From a checkpoint of a small transformer trained on Wikipedia.
Size: 10 heads of 32, MLP 640 SwiGLU, vocabulary 8192.
Training: a variant of Muon for these matrices, 562M tokens, 4176 steps.
Each number is 128 + 24 x the weight over its row's rms, rounded and kept within 0 to 255. Layers, rows and columns count from 0. Numbers have three digits each. The size before them is the row's rms in percent of the matrix's.

# up: layer 5 MLP up, 640x320, rms 0.0947, rows 110-164, columns 80-159
# down: layer 5 MLP down (transposed), 640x320, rms 0.085, rows 110-163, columns 80-159
# gate: layer 5 MLP gate, 640x320, rms 0.0974, rows 111-164, columns 80-159
up110 094:071128121113130129088128149106146072113122162127185129163149136126109117132127138098136121113129143109093103119147129139113114144129113158097165114165142134141057131124119153087124183127149131131119108109137092116109099185157087149153137097
down110 098:098122114118132131074139082126158100122122122139136105114167083161176144111119168133105128146119115122125154127134157128143070154120144147126161145125141116115113150134136126100105126098106138108138099117150109085140124161095061082103131117
gate111 100:123131144094121101136123150133060101137108117144150157115138120126126129167106110128134121147098135144147109144155098113169080127137173113119134126135145139139096138159140122167119138154103119118131117154132134154146125126149147096094140143
up111 098:098101080117080143148130135116157097128123132067107111119089119134095108128108124139135097142181114140133120133131100132106117130112113131099148153113121110138138137129170114130129097111168134117088146128125115145169119112087157102126155121
down111 099:108114153113125127124138138110157131143127108135136124117086108116107122097093070157151127146133115101204060114133127109149093166100097106132160150145135146119116140088084118127137118082146109117108102114133115119175105131096169135132117098
gate112 102:131131097154127095095123104152148123147134146081105106139114127163141102132132132092134143094084141096132083150141080168128117158121082116150139099100097153167109124114116153170121122136106160135121130124165109081141152099151142153115107166
up112 095:132125129065145146153130105148119094102121134177121106146173105145144145141146115104151146085167139133077143149165103078123138149139201119132112112192119107123144114131166137111153147151128140139140131111104193138097107158130085103111117111
down112 097:105102140111125143118115135134115139139152080131132113123125102116106130128129135145088170114132136192083126135130120136167149161134161088078104109162139072128192122082140131102140178169168138115158130108124148164137098137124119109157119116
gate113 108:112134156151124138184098154135130106160126167133155127161115090130144124171125108129114110111113162152142130168130160144114132126095120086123104124126089114111116138129190141135123126129130136167129167152152122113159174177119110149172146125
up113 104:122136141133142145164109178159142065133091160140172114155104133111105105157152095130095115154147197116127126147154107141134085138113092098097118120123166084101128095122173142133127189142108143115156135115143116133149109126123151123149156136
down113 108:105151119112125161127110165165152128123102118156119145110122152131120151062144116138093147130145125147125098183109110099101112092152071105121126131136112133129129165142093101076124149133124103135108123102146081115137166128084115121120112109
gate114 097:135114141119146144088132125170133096085135131156115150107124121121170142132121144191088154084138102137141104152150126159110149102162116134141169091127092127116103127126162187176133146148099125110131102138134049131115108109110129115108114085
up114 103:106159112148100111154135119102105121147177133157154074120086137137129109103134139127157155127142153130130119092118124083127172155119107131130188118136158167152160107157104140086085153137139162140139103097090126130099173132113118113127145121
down114 101:126103079155122113142113089131092101131146133145121131126143114084136090093151118125150126115144078173155140127204126166169146141190144139171143127150181117151122124109104163145108132114133169146135111112133123146136159154114099145112103099
gate115 103:131118135124057126112145132132117123148102122100116152127088118179132141131098110161132098132112164139145160143142131148119144107152104136106151135142137154130097120146081185125098117170104095076137178107160158155157187141171144111119130100
up115 098:116049144153083157190124084117124115103117182096159109143123126120169153145156133124108119081160146133162161113122135119124084130122122152130101168135139141156142122161143096153146106144121125136142126141110099118123094130108102135113123102
down115 102:141114101110132131169087099089095121120161127124151130123142140154086153152115138133160107102138172148117180136128109136133119181122112145146145166105108125133117119108147179118154179146134113150118137157119159143114128103159125130129116106
gate116 106:143140097124134116100140114102122117140128134157138123102112119100159129177135124119137138135125148108122149166112117139099182141127088157053112147135143106136152109131134120100111099152079125113129114112096116090159141117105108161134100136
up116 104:142102081102136141160144096114121143155120116094107184104139126118130135172161137161096125129122123144152137098149123158094118113164123129132117106109137136098141114102097162145098120127093129105147141109169119126133135155112119082126119136
down116 099:158148124140136116171095122159101157128132139133161139124111160156134137151132128128161138119115150129117132132151103094128168098142106135107100128083109101067163128131120124142117144115123174098139108145137149161084143109128120116139104082
gate117 110:106140100118126137100166093112139115131132112123101106118132079086128190186125130114102135114122129113075153149139156113115141146131176135106106114167119101104113126138117146143103116119149144128117111105097154144121161124075143180155122163
up117 103:095121100152099098149116130133155122125109146131113125120134127173141111139153145171125167149136132127127116105100132117196070129121151126135108100096158106113166105148109122126120088122133129142119171160076105156131134154135146090109133148
down117 106:099120097141133095151119136128136122149129134126129118146129093110138133092156180148103163185166063134189132092092093115142139144134117134141152123130137143131106135141105095117117106145144137126136148125134104138166156167112136142106146090
gate118 104:146106093122126146127120138119144163166120131134136175121097099098113105153092130119091135102131157128114132167181127139105125157115143108101122159106136130133102096140124119130138137158137142109076146126111096075117115116120109185071138129
up118 101:117128121129173130127132120154089120147086113110107118157134140091099172107081108127070160113134128121184125146119097137136124141156134123144139148165120105133112097071094174100118120158135180101185119133166129136153107120122098127164132134
down118 105:155109133145177176145150125133117129105126132125089105150164131151116145100121129143129134142103106117140163132106116140145111107091133156135165137138121110159131153136112127132107153089104141134144173161118138135124114162117126084098133128
gate119 102:148117137128091148131116133118186151126126135145105120125069162118149115140148133128096119144122126175147130170145111155156109103104218155096124098101189124114129142157123114122117144097109122163136108107149181101158090122099134136121149138
up119 097:137134162114136136137136122177085121112109108132112167139141144161091123138116097144107119155120153153099088138150126160117131156101115150120113163135113139144109117103144091155091136122118098142160154084097138126100129166128088142140137079
down119 100:085124127130132154164137118152127090142118101159133157083161129127105134136143144121073144113128125167142135114108121154164154172122132165126151086125168129157120117105060100107135142117110151119127137127143121132139089133151110141111098141
gate120 105:099134133097189129178108180103106116106151137157127139129128130091134135119125175112080109142104156128156118115084167102129140139119160133152116139104104160111195109125116131133130112146137154108139128077102158118131133135156114088103153165
up120 103:129123136129133119136170129138133100147157137116153146143105114124115146164142157126121113111120145114170144150166137147108166099144168121160121123135197115154141154100119140126113156139096118144122118144170120109125109146100117166114105155
down120 104:096096134152081076148104111094116121116138149151139119136185128101132113091126135123091106101113117132179128146150150108118159126151100112157100109114131109119120124116116188120105119106089105138130155123128143134146123128098161098120125139
gate121 098:140108120094111150122136086108170133102137141144111119119150131134078135070125155124164154090108110133130113174146130131096140114139114124091095101132150098133137138103122144172114133101099110138128182171123138109088156151128102135107127081
up121 102:091101124123134137153093126165094120101143140175154129125143086128097103150074171098094142126142132152106095148167160100102157079131117101132102096121161179175134129125127138131081110083126115136078112119125126154124167121128148145179133105
down121 090:163105120110102164116129153135100120131154104085137086122163178105106110129144124103146093075143110106168125153131161134161141115128147131120120174091083126089171129112100174168106112141141102114108131117107080165104136126125158151133179135
gate122 098:168157109134130130157113149130111100164084136143120125157139113135127106120155128154161157096120126177147131116100129145162174140109124104136127170114096099141134153104121132124117138166128122144140116122099146118149095084145133148139137107
up122 098:129104145124138162141127162098155129138127104095152106131166134151114131110117064114075115114164137108152154129119152121139112161123147112126130137107125099105158142112091121130127132085161109116119103121142157113128101124140105109115147157
down122 101:126100112115133100129136119100120117162103062128156081151123124152150154141152142143071118090092105143080145113140121112143130153114175116127098145089144115134154197104144137125062121132130139122116108117128116117143134131131122136144135121
gate123 097:136118106100151096104150145122099128130119122163137131120147171124128152153131134120106145089105114142098098140124124151099076159119091179127159118185138148117176161127108139122116090115140089071110109143114146174135110135126113148124114133
up123 096:105091144111123104104137120127130132123144116117125151111108166129124129141153098106155089081142144161090128138126134106089142129139163137138150167146158174156139109161094085177131127155135164107146101154124134174123113119098120141097159126
down123 097:093071133121160074090144141174116143129113152139158129152097093099140089127144121143128146088155107112125127060089109099164124150114130138171090147154133187123157172132117114121137149142112168127108131162126123134212101114125104147094142095
gate124 101:141120144096117106128111129139128118143128083120177085133095125128130144100160137101139105140122130145114115134162124121102164118122131158130137085192082149152104123150140103122099098136144163133120097150123156082141116142140120148167136142
up124 100:124156105115135141153134138158078116094079110099095131153143121121140130108157119093112144129106138189133150166154118170141122142136138132110127128117130090152196130094145099117110075146082149159142114129120074125133103115122124198132165117
down124 099:185131179169137138139111165091115182140138124137135118140126123117190126146136138079109145126147116087159182093124114127140148130101167126121113136196117141155159130161119082096098082091142126163140133167124148135163131152163139129130146179
gate125 105:113129098145110163121097113098117127155134135142109160184152075103102111175097116146096106126115125138124111130147122145096084151098141174119140115123134116148092074181120132111110145116128133154112133115110140087140147143117146151138181117
up125 099:104126163153164117138151103132124134066097167061172126145164130100159131126120095137134132148142112129127103155115111080107122134149135176176163142134184147107107152161155164161057125130117125111167095118101117128126143148132134128084104089
down125 105:140141071099085123166138125136129169146125145152121112104142135155101132108112113165122137103108157151109126104128109126098094199110143121133105139091113121168131166139127138152137115104080111137178155131165117080163066103113108169180152109
gate126 099:134144129098078116126145125142126141099129119132089161099147175121107127135137137148129090184132093106124123128137097186115142123138123134127093147140106141118129145113189131149135118115140065113097119119098147138127104160110126132119138103
up126 095:107161097171140165122103154125146101136147117108129134127135156123128099093143158126149126136153129122143124146105099098138147091151108197087157100118099164107133110119123155145144123075123132136130138162113129135160135095158112141131137107
down126 096:131158122074122088152161102126120143092132152139143130148144188137144106105106137131151112121179148098135096134088130161134082105141142147175099153132149162098128143086075116124125166099124105153134127126136112120105191099111118116141118148
gate127 097:092131141106105224122078149116140087133158131151106147129129173133136126141181139179130115144122145118111116105130123181124132111163114088086150161125122170121138117120167076130126132124140117076152154111153141098113129103155131116124113131
up127 101:162149133167127136145108171114125108189087138100163109161126090103148114140152109132131151103159167118140107157085159116184116107095143123099122142100138099168136146142162128159120069162171147126150095099153090131155128114154134113132106127
down127 101:138119159136157150127107111144145107146124116159120136135100133097114096089144079132154151091116127128128104135088171139151105103133100129062118111125118113146164137165116134114141100130107147106165180137134124139130161151086130130161135137
gate128 099:112137113086111111112135124129124137124115099137099153148101125143148107129129180121145130123119114135154131100156145143140111158107110113143163121117118144145109135087135112112142102090134117117136040134102118120109126114167113130151133086
up128 100:151105136072104149109112114101114138127135121148174150107145164145133104107156156135116119107132095123144136172139115139161128171106130138129108168086090151148153156180146138122125120137111133121104140157100124087114122140080123110126168102
down128 097:142086139129135132148109182155063165126146135141153141144119141127165132145081081127126095149117101094102154118132104130127116151149136113155140141146147108114123117120142101097154095117130142128129130168137140133109090149151102089117118155
gate129 091:122110145121121117116142140151119179144108103089151113119142121108107119137131085122113156115151150114095101116152098184082127073150063120098132108110142143133122113147133130132102105109107176161188142137123154137097116159154122119116082158
up129 095:154098154123136113160126171158132161126074119082121119122128113144078154093112112164122155133152145115138116135120124133120090119121074158112113136104119127142106132119113139131135133144159149127195127136129137168093124127151129118118143197
down129 099:101078179142152151159118139138087118126099162113116134110111083144087167114116137110154120121107113143088173094087143118137143138154122130110140133136114135127076149131129109141123091155139120142125133134144134148121103093116119107093149164
gate130 110:156139145117133131103100123157106120139185131116131131084117092119118164165177114108119127126165164118136147140156121159138141077129083101087143093105132160141105143127080155119147113118110122146141145167139185147096096137126145139157103092
up130 104:168131139156120110113105089133135138141128136157109137122123129101122114100124139125107152114132081168143094142134099125147163101103151152131095112122139120148120150118150099115110087134120063148085095110169085133116143137120160137115148126
down130 099:187183126173149139126111131104147131124146157110099131099122158127142142112108127147139133094130129163153129125103102151117128110118127124108146104099127141124150111135141122139127096095108125109111109097139111111133105140142151169097178131
gate131 100:128141093172152100159124089139127140141075171107139132129175143115144101138139120140142151145165137120120129191126163096172131133130113096123079143113137085112147149142118134153149107143111141132095101088112111118127111130199143150096107145
up131 103:097147154107156117104114147118128143073113141167148086144183040162153135145098118134115115113162145097142158119128127130123127127127134091103155155161124154120153137122109111121150140100144095090137088120146118098117141135134141181138124133
down131 108:115097154135118122125126103168096147138144128186064098156150124153155100143100097123156100132172118141099163121126162127116095114124122122101109142088086137093150142100176127106089127133129167119142146137105154118131102136167150108108148093
gate132 094:185088127149111132094125135155100194135116149132163191133141180140139100154145106132127107102111117176100105137101140146133196166117146134102163111180110149135161125138163123098136116097115143172077110171138123101144103124166153130133147121
up132 096:124141106111123104119118109163140118123139122119106150125175172118136123128125094084167131076109120133118135123123114112097139142143182134156155143128078134124162179147131125149127122092109120134108103105119126134135123160126150153113150145
down132 100:152095162119085114142170155161139099107144137128107196147127104121136105162116093126185143111105129128118110138114112147073122144114150139162145111139100138128115127110129142156114110123119113115123106145094134150132116116124186126140136163
gate133 099:124126151167102086166144112114142179106109108124140149165124165141108107146081085172110106145122126141116128127104109139120115116203120149101121107153108142110101137117072129107145133089124120148140112090163090139141148095163146149144093146
up133 098:111115125114111156170094157116110164169147110115111114141150080137149178148127133095142120159098124161140125149110134174190168129137127063160163113138153133153166140138165112079164148189139097109142129139110147120095126127070128154128101146
down133 101:130163112111109172178157118111142166108144110146124121123133165115128115109106124105125110163127156147148166173134065142125107125118132105136163103160133150133115114105172129135144122140115109123123120142126119086134123112082173103152115129
gate134 089:121119114101108129134140112099183148114081121147122137145158180156157149135123144072133135147096108149104154127147131174150135134178142136118136091178134093130171142127175168158127146121115119138118163117127146163132121134134097159099123150
up134 097:092145109156095121145144127093128111109102122175142176163169143119120149135118108135104148134087135157119169117139148115113118157133164107122126151152184136090169118114147119170125118079126087159139115128140138137178135138162122134121117127
down134 096:111129129176142118133164129126121123143124130157106145109108082085129161136086134168121133133141134095103129117141133143130124148129140092121121162131139163099123100118136108125113111138150129150120035148134132117137105134128132119164107113
gate135 096:118096114094143168097157118108136100102108107098164111137164123139145128088134143116124126134134134115158147133090119118094113109144151153095110097126126160123123100086094100124115153131138094110104113120110112112157140121143165164148090095
up135 089:096152126108140131169119131123119115137122110155160109113129139144109162104146150129155134140103098109141169063103160120106143152093100099108161130135147101123134142127126129140098129181099087136143117135084148127116137123118146139122145161
down135 094:122118123132118133129106106125130135189154130147112104084134150167141136126146136148147101114104124132095129122129124142075147159115106116124155101141161152150115151154121175143135129166114144075117132115092087157082129117143118097144115124
gate136 098:149173130111127123142178137095146104124141162123107116135098113142156092130124103133110115157141107151110160130115124110176124177127097145106064115137132092162140152139151151132091131176088117117093147150110103146177127160121120117121127194
up136 101:093110119116148179107120081115140119132157142125151150160135105149151126127126130134142182160147147136124123072095144123134174136149104164145145114132112151081163116111136126117150100099160115141109142142121148134183134105123152138134085147
down136 103:144108108145110125156126094170137122105137147157125135131162114124090113151139106130140149130149109133092138121115112152133176115176157140132145090131143155102086103179098144135108155157163144121141079129092117156118132131155141166122088114
gate137 104:141160111133103126121130122104132107109111181095110071127119096144079118120115141139135093155153148138149101118138162168107106164144164150151138164106133127144124116068120090137103069184115140102126180133155138083085101116166118129140150159
up137 105:127112125123118135147074154146117149119147149165144121082126121118115120109153120124111097131132114119087078090105113120161100111113108147149119119098113101143102130140127153136117092174121109159163140124164134127113117135141145112101135158
down137 100:161180135147125153132129155142170158140176171192103143119105149105132132076148126120155140088099150096088163122109148130065113122065096096128072102113095131102144113133194177132120110143109144127107136161136107169114154114083120166130089138
gate138 107:127130118116100102133140123085102155109111131128134093118144166126122117084124087090074108123116139148129143106108139122161164138115152160150133138150104107135123124104121134128121116084104127124097101136140075122057164109135132142094095144
up138 105:184135138094102151121133120128147121130107137141120141149134127133144099136148110139137132106124131101106100136154089138125085146146153114121176141137156154121129080157183087150125140145152148111139123124109112105132106121101106139142100090
down138 095:117148110130127140166089105107144120136146153123159165117112133132069164131102106159168128142094099133139141172125100116112122104167093124135112135132104154118104086157180150142135120113175106095159126133105109168136139172159112126131148112
gate139 107:129147114113137179130136183153151112145181128122089136142098120152125103134177186103125111151131131118094165159132128095120145142146133123124158104128143115112112175068085130130126145144137122153161142128144177121130124125117101117106136104
up139 109:120129138119158112120126128169139108095112144139110074103110127153166089150127093107131148136165158167079139173110138123136104104140174151139121102143148155102139144154153123124130101187168115164117114135104142122130076168090127115133141112
down139 111:148121111134144112107103062136157158104122097150144072115130135162197109139097143092119149117128106113108131115133083145115141133133134121127068117162141123141112123123117117126139114138095145117092117155096096096127127125146116143137167109
gate140 092:144123113123154111120159106133111123132117138116137125143138132163146170138076163133116142139132118115146143113157136098095098107143072117136145104143113098117162118053116151151155135100141139102156136127110152134116126121138121142119109093
up140 095:157154145087114143087146121123143148151141086137110097122139158123139116126104122125089121123108143093160119187110089151082115149153110106120084185175125149111169121113149094146137130134133110167155160104121140151139101128146145103136131084
down140 097:116135156113163134150129101094119112125097117161163125102131127098075107101168131158120149096116143132149149166106161113125113147097160148153123146153167121150137164155162152106104143139147160181148118177132105138153090113180117137126160122
gate141 097:084146071105147106086146119143183167167094150131144118111175128107114134081137080154146139158128170104123137121143111146126150138108132134090131079116083121160122147117146121158127116112128159112111147137149125143151140119158109146108102140
up141 100:132128126139175123158166128145123138118105163106133120119145141147151128104117126186175113141150125154135113160100126140147144082125087135179175120125138113166147115108099111089092100137158141136114109124137153141158096124145155158134143118
down141 094:136124162122119182152129145145126104163136124137074153123130167178117081145093140118155108163140127149112156116135082102140091112123124168127114136099129163114146108128153123143116183100109099096114167133106153138108139160106155176101126160
gate142 107:114107107144120115090161148136107121163120109159139114123120108152122153086148121138107149129122124121127103101126102154112109127114098119145137100146107102111092129157125127091115124179150094124138147131101124152121156167156128076184109129
up142 105:091086141114132140171119123127130185086133151108137102147125085094124111128125147170137126127114152138114149129127129077125118179124151163133141180182169115111136088157142125112126116139134111110125082087139123104126141137154120183118158114
down142 100:117142166137133104143123106121115129144158144091131123102122149158119141127120131143136133166091118165146111120106108131145139179134126106146150084126150132112130100080159166134153135145137154145169165135149129134164104152128145089102096114
gate143 105:107145087147115166135129148148057130156157090131131148120109105132152089105118141083091130097109089140089137149150098119121156133125116115088136105130151114133149101135150133100138143160121150197125125131075121145101167208119158146126100126
up143 103:107128093104145090154138127126139089148108128128152116127113106109128117123123122120147162144154129167144156138076144133157135141098131126148085151145111142103179106132098173148147168124130148110123128121160134122131136115113107109118149137
down143 103:161118132111132137096142087099164173140137146132176136125136114115132140153146114148122117118122156170177092101114160135113111167129117154122104140138101150119148146121095098157096151094126140091138155163101127118117118124116116149127130136
gate144 094:153095134162148091134108101137110155115048170151137120142118147150123122141107134121124126100127132124123105134176144153154129118096121143126132146102132109167100088156138104135154140112127082100088091134161124118165147127135131143114148146
up144 090:111129132126107149120176165125151131141150130133109126131146125128177124126116151165108127129133120152148108129105055107145141133158147138155149153135110083154163146132144142155107112118105145133125148124124091171118086164130124123136114081
down144 097:177106126117096107135126150114113126093136167107126127120165161111173133152138128158107101098144142110129133152118084152097132141143084127120165136128102106142181125151129100165127147098136111119145128134140060122118132117169126122181115136
gate145 098:088140169119082139155104139130155126140152083146156163166140148142084116113133100121128121148106119149127093134076125138106130110112138097098133183097094160094098109133135151127151153110117103119127134156131113062100098126090102146105156118
up145 104:103114133137137148139129111141132125125164115161139144124147137172091152115132081102118140123111117118136115122134139131128140081063137082110062132108151137122145152162136137107109160099172107141157126113139170169128115116125143131114130137
down145 104:116135095126181144099096115143154107095155117145120134133150129096133126130097108090162105119086147113129107122143153128101146114116110122111143128073101134080135129119149150106164109105142134117162115152142108147137165099148090082108130081
gate146 094:166153142139126140133139115135113130162099086093176167121140135130073167149150173137093156097153106191148117113205143125135116089104141126149110130136132137108136101151093119134138106128129153123145134137160133112095087120136147141128175120
up146 096:164102091092145128124131189137098142141080136164092175127144140161086133135142149162118125125152104162131105144143123163120112130101122160105108133170143131172138112151151162116105119124132116141130157159122105107125118082128125127094130091
down146 097:179096098135144089098134129158152089128127156140113147106153124107150082157091132151116151127117109140174166126102134145114093158099121145139113166168140119131128138100151117103116111119127110100157150127110135121160127118107132113137097109
gate147 106:181143129143123100151133126152119123133081109150131165130164151153142167139123131142122140140109159141126135109148082134140132115126144096147140135187162102104119123184144152171148126130118094132099155090159129144124134167112120155143111123
up147 111:125131152155117144104123123137105188130143157140117107098094111099146107129120155121077120119115114159157168130124153076118158132112150156065151144157132139129099126073142102140108128094164125142108115094163098126125122106129141123142105137
down147 105:160153120136103138133094158126117144133118110097119094112135085119084110135151089121081141091103149168162132133140169099146172150106162103093143109112112140122128108094158121144130096090142120098084136149120130157150104135105195102164133125
gate148 098:121146106136154158089127151110110137133144096140132094098117152147117111117120156129140152114116128151113127133122180132141146131129116105095124123135104152121087103142118100102117164130177071121113141167141141161122178164084143095163149149
up148 098:177110104078129123059099124112140133139163066127137113109090140188100170124123114085135118109114097112093110139106187132141127121131106167089139104094094148120112160147142119114144108099147165118140085148110117141099144132142119131142161171
down148 096:154111131101136125099085110117152144183176122121132145116125149101101096105137141129112148132160101149120113165115170107157124110168145143128136074116094145165136124122151111122089121092165170131132108130077124128115145139132138121138117087
gate149 094:103121123185169141127118105126115109104117124065145143107143123085137117119097103136173158130134138130101160099165177126136146115119181113165130122131151120120146118143174114116177118116175102164123103135130146129114121137122143155113144109
up149 089:117143083125096100098142144120115129136151150137121151121126148157140126114132128114165149096115117131109116103134156148118154131101120122127168104130128081097147132117115153136185140167112139128174137129137132158187105095096120084153153099
down149 088:120131101148110165098174110094118103125193122107151130120164094108114098101125132140126078165134093103098119122115121113100114099123139105106098120086097102150163137137149133130137151147141099143158122121136147108120165153106126088106114171
gate150 099:115112122113135099152131129151181145097138109106163120135163114156139143112169159134128128141084122166092145108124115110145170133131139138137140152168116115145106155100072157140127140128125117113156120111136106127094128081156082124123120150
up150 101:057120106140117123123172132124144110113102170122152097146070180137158107100117127094126126160135134088086109168111143109157123132146100111092129100167162154144152145137143128116152116137090144140124130132186119119106124190105174134140160101
down150 102:126125123107141168122091105159108134105145102131119141142105150125167128144090123134086117082136158140143123097111121103096129091126125152118101106172150139100115121135101142151125161138112140091109112106120168172131122123121124147142118111
gate151 106:165142150121111086159077143160164136188134107119090093128113095126120173140136144180092157144155104133150095100124117153166117133185146120118127104110125114116097116156068141151142188129166097127136105103102178108146098120115161125092134168
up151 095:074088197117069118112156067122118143155135106149142139110124145141148121114102083114097124123114141148145146124172146165122133157120098113194134140128126081156142140104158115148145110154144104118111129113131063110120160145152134079142112177
down151 101:118074167120132107090142101140138127166139139117139128128128108136120125113142117124107112123119148097127112143190137135094112145097129110168150131119123154095156132144152152143115143139135108080092114106142116116097123136149133127136127147
gate152 100:144139133123101130151156119163116131136128186153143120131133106108144115127092152116158082092123141149150028139136159165117119157116121083132118096134144167076153116136109116116129155116143127184128180137127111132137122145092086134127121109
up152 098:124121127142152137125145116140158173169108134108118075118129093129106109145135142125115128137186127118098095080157144151141107119132128109117137124074116166153139114120108150084124157094119109152142133119124152099124094114106121146113165138
down152 104:160109101169115154127161112136109123151122114130111128102125153167122149158099158173127112133148103157132138157144101129102099129092144145174161109112137126141135128124114177095150107118104149166106155145151155110141146098149127134084169113
gate153 105:131090099119113167144063089144104131108129149106176146138110096156096155107102116125115169130084131163112123122164186109138139101131136120127116150129104107117093145159136115107142101137106140156172105110130121139158155119183092130140150131
up153 102:161120165131154142150106150126140137143157095147112134129137144103100115090149129080113138122109092125113142127134097127105121095114100103122139132172100180152145182155146167139139127116123101115158144104149138161132125154121121075109138141
down153 104:130140099141104104120084158091099136126143142123090122115126122140090090125118082149135109123123159101112126196161125144169080121146101128107131135112153118120088164152185116119125071098111145108091112082149141137101056093072166092152150136
gate154 095:104136118087153090156167152147124132124098132102093107093113133091138152116134145132102107106125166128208123166112139188123120104089138134077131106130168087137130156116135108144098173138138116144154097119143163112154113127141135119138110148
up154 100:139152152142135097146117138098113143112108111081131147107152146133102161117125110095139130084164109114112133167131150136131111159177153158105133092111108145176143136118108122149123168145171106102187145082145154156121165156107148107113102096
down154 101:127100149103108093084126133140137100106139121113143152121076098131121127110116130121131136111105138138129127140156120104086156135126150102098136098124147099163136128103125116129118128142150120132153119132170139157144146139163122138129088107
gate155 103:168147114125092122142114179133114074167089106162139133137106141169142156160124143078138119120096110096152122162147163163135091171131149106162140162103142105114131145136170144150099136102101132109131121113153104077111115120111113138121137111
up155 104:108130099136140130127082136117087107129126160129117124144177104112169168088149144128139095118106136120148113190106086094126148113115120129090149076120085150117168080124119132133128099130129115149135119134109133126138122086092175165141118112
down155 107:138127100125106167078104139133100124136124121148185146136103093146126114137092120136144111168112151116107150132073122151114168128108145116125142170150093132097172106105153094104122123120100139133138104132118179117147107093133135152144119089
gate156 098:101117158137112112150151160112086135110128150105080056146087133126139098123124155121099120124144149176163136146159175107139110117130161128142109149152119121116122149116158094175125137096096097128165121131102093057111120122154137122119083141
up156 103:137112130169153121060124132109138174125157101142128093123133150179129106152118104151136151136093105152108146118093130149146146111135142167097113143096098156120116152128066134092128143128063130095103152176115118101104105129110150130129125130
down156 097:099158153171127137125150129111165132107104159116079148136129110140124127155106135137081168155112151121099131127096139172128134119119148171118107131133162127089113161134162099135159150083155123134080114180132153101074158146171094115112079131
gate157 096:148088097142135121105128113105107126137123127127143121073152115121138098123125161116145180119164102146133139119118100180140142095095107128105084099129132126141096138143129075115114134105159086070094164154125131125122137140143147120088139111
up157 099:078124129150117146105087117140129106143165111095102119093117115111138139124088103137131109092139104107121110125143173125133184116134129140111141095146136080154144116189149122116106141109147172116156153153122162106159118099170178075096123109
down157 094:101117129109109104105139126114119146112135125147096115103148117137076115100127127119115141134134177157094149083137113164129141171082129122178112098108104132110146128138167071126132096120133116133131096158137138168154145125132133125120106099
gate158 103:143122137128114124157125092168086122122156146134157123095151154107071125081145146122147126107107132133109174109169107143141135119089133120123088140143114115119124146159128099077139121131093105150150115103137116132120105158112132103146138080
up158 102:102086158140132147169163097106111139149139112124130064103103169139090103135164089116143153145097130129141138099116158154098154104144139165085101144150142064117125138061109149125143132103124088112110136150112110124101134084117141099100113104
down158 108:124155135167156161149116103133128166135140125132111109110079137129162110145107135126127104123145106080112128140131121099150146140143168155150176157116152126150144141116097137129121148108181068154142099137138115098139162121128119129149143137
gate159 106:159164077056111145153106121116099131109129140165147154133126133155115114148122100125111176128102168140136074157132116126098148118125128127112178144128145171094146123154139141141083162189124115127129149091145111102130142140133148120096103068
up159 101:142102151180103116136144110118116097152153129112143099125137126158141140113130133099124110133112115139131144114133151115105149169131120087080148127123083097146155112120123150112104147115180136133136078127143099131089147133142119094127111154
down159 107:109127108143117121162146104123126148137158126143117117126161113158153138145152117135133093113112148076096117104125119134114129128090157092100112140139113095129145106126137130153075085096179110162118116144082150096126138119131095135178127097
gate160 098:152123150132100127163150069118166104131174141149145140096143160121071133132120105116129135120162084154145117109137138204104113137152118095129141162104141151110120121139110104152096105112130126144135116135130146082123129089117148153127121112
up160 104:161161114157116152163119125147115128144150175149157136072146140100109139146141136119111157105148101141115126151114156126088146136097114163139136122126093101112129125105026139160084111125144168104101087116130146114116122145157160161124164110
down160 082:111125164122089159137176098162131128114104169137139130124132152178125141087141134123132133136150102128117120110094113152134121135177109093124144131138143163146097086139142110100133101098139130152141107137135150099111116117093130135138105130
gate161 101:109133161138132160127070171104123135097179131132129151143132154099146151154095158119108170131102128111146120138160091138157104159133152166107110134138150181149096085122121113136128178139084147140106139097095162112073149116115123107103107124
up161 099:096158108156121119142123139074131145103125136132123123120113128118119118096155090141147134136160144115088115159102129097133120096102099094155123110119141101114145113124107152092118140097160113108130116126173109153130114146126185117126118097
down161 099:093126134141127095095119105118159165116136129134157112155113121136127116153162138162108135136132120134149067130108126121151141100176136096108129132168146133094128077109152126100120142103120139098068116102176174137145113156114153078165112097
gate162 090:095167138131125115131166150168170111136141118120112111159135138159155127164139140113129146144134148111109098112132126097125145146167122126119116127115149109146108177141119169125111161112113099154106135106148105136158148137105159147083106153
up162 091:090206132132160136129161086141129122090139105143150144153131102162134131131130151107096133177136122092106093107095131145147144135171112096138087111106134114132127143137155156105137125100118132179120134152155098091158159095155133121112149128
down162 098:156150126125131120127136090080150141095124099166140108145109085097153143086156135107118163154137167082134148143110121118122120098115165092120133152128154131086126108115131127167165143133153103085165118182132108127152078129142124110122111154
gate163 100:150159132137129181107109154154182105109105135171163149159166165155116121117110127121118144131127145181177123119148143141125148113084132127132101143130101141097103151149095111146106116104164096135103097063166118156115149127162122179118130150
up163 101:140109145116125132172116134110167135150148133063098085127098098144117126125127150145117074154153174151047150164125122137125127091141117141149117111096110151178155131110121140108123134135109139126136168159133141140117130100115148135138103147
down163 100:153170146117093149065099155114114148128085110100155125172104142144109129131105129127097066121102098139093145148127167109144171118107143152126124095119107162120118110135176124121121149140122173125121108134134130152117085119112136162172122144
gate164 092:147182088147108113093140157134100118146127132110122126140079178147123108120069134114125111126119174150092141135127144191153092142139117120115111153125145129109105123105132131177122149148113154163165139138119110082117109136143114099117118115
up164 086:118108119117161157131121116151147126119157135131136130115142084101144142123183130144101167110144101106138106141151129128100127082133130142139150110076089123164157085157144127105115109134172117118095124122162093171161114123109127140073162107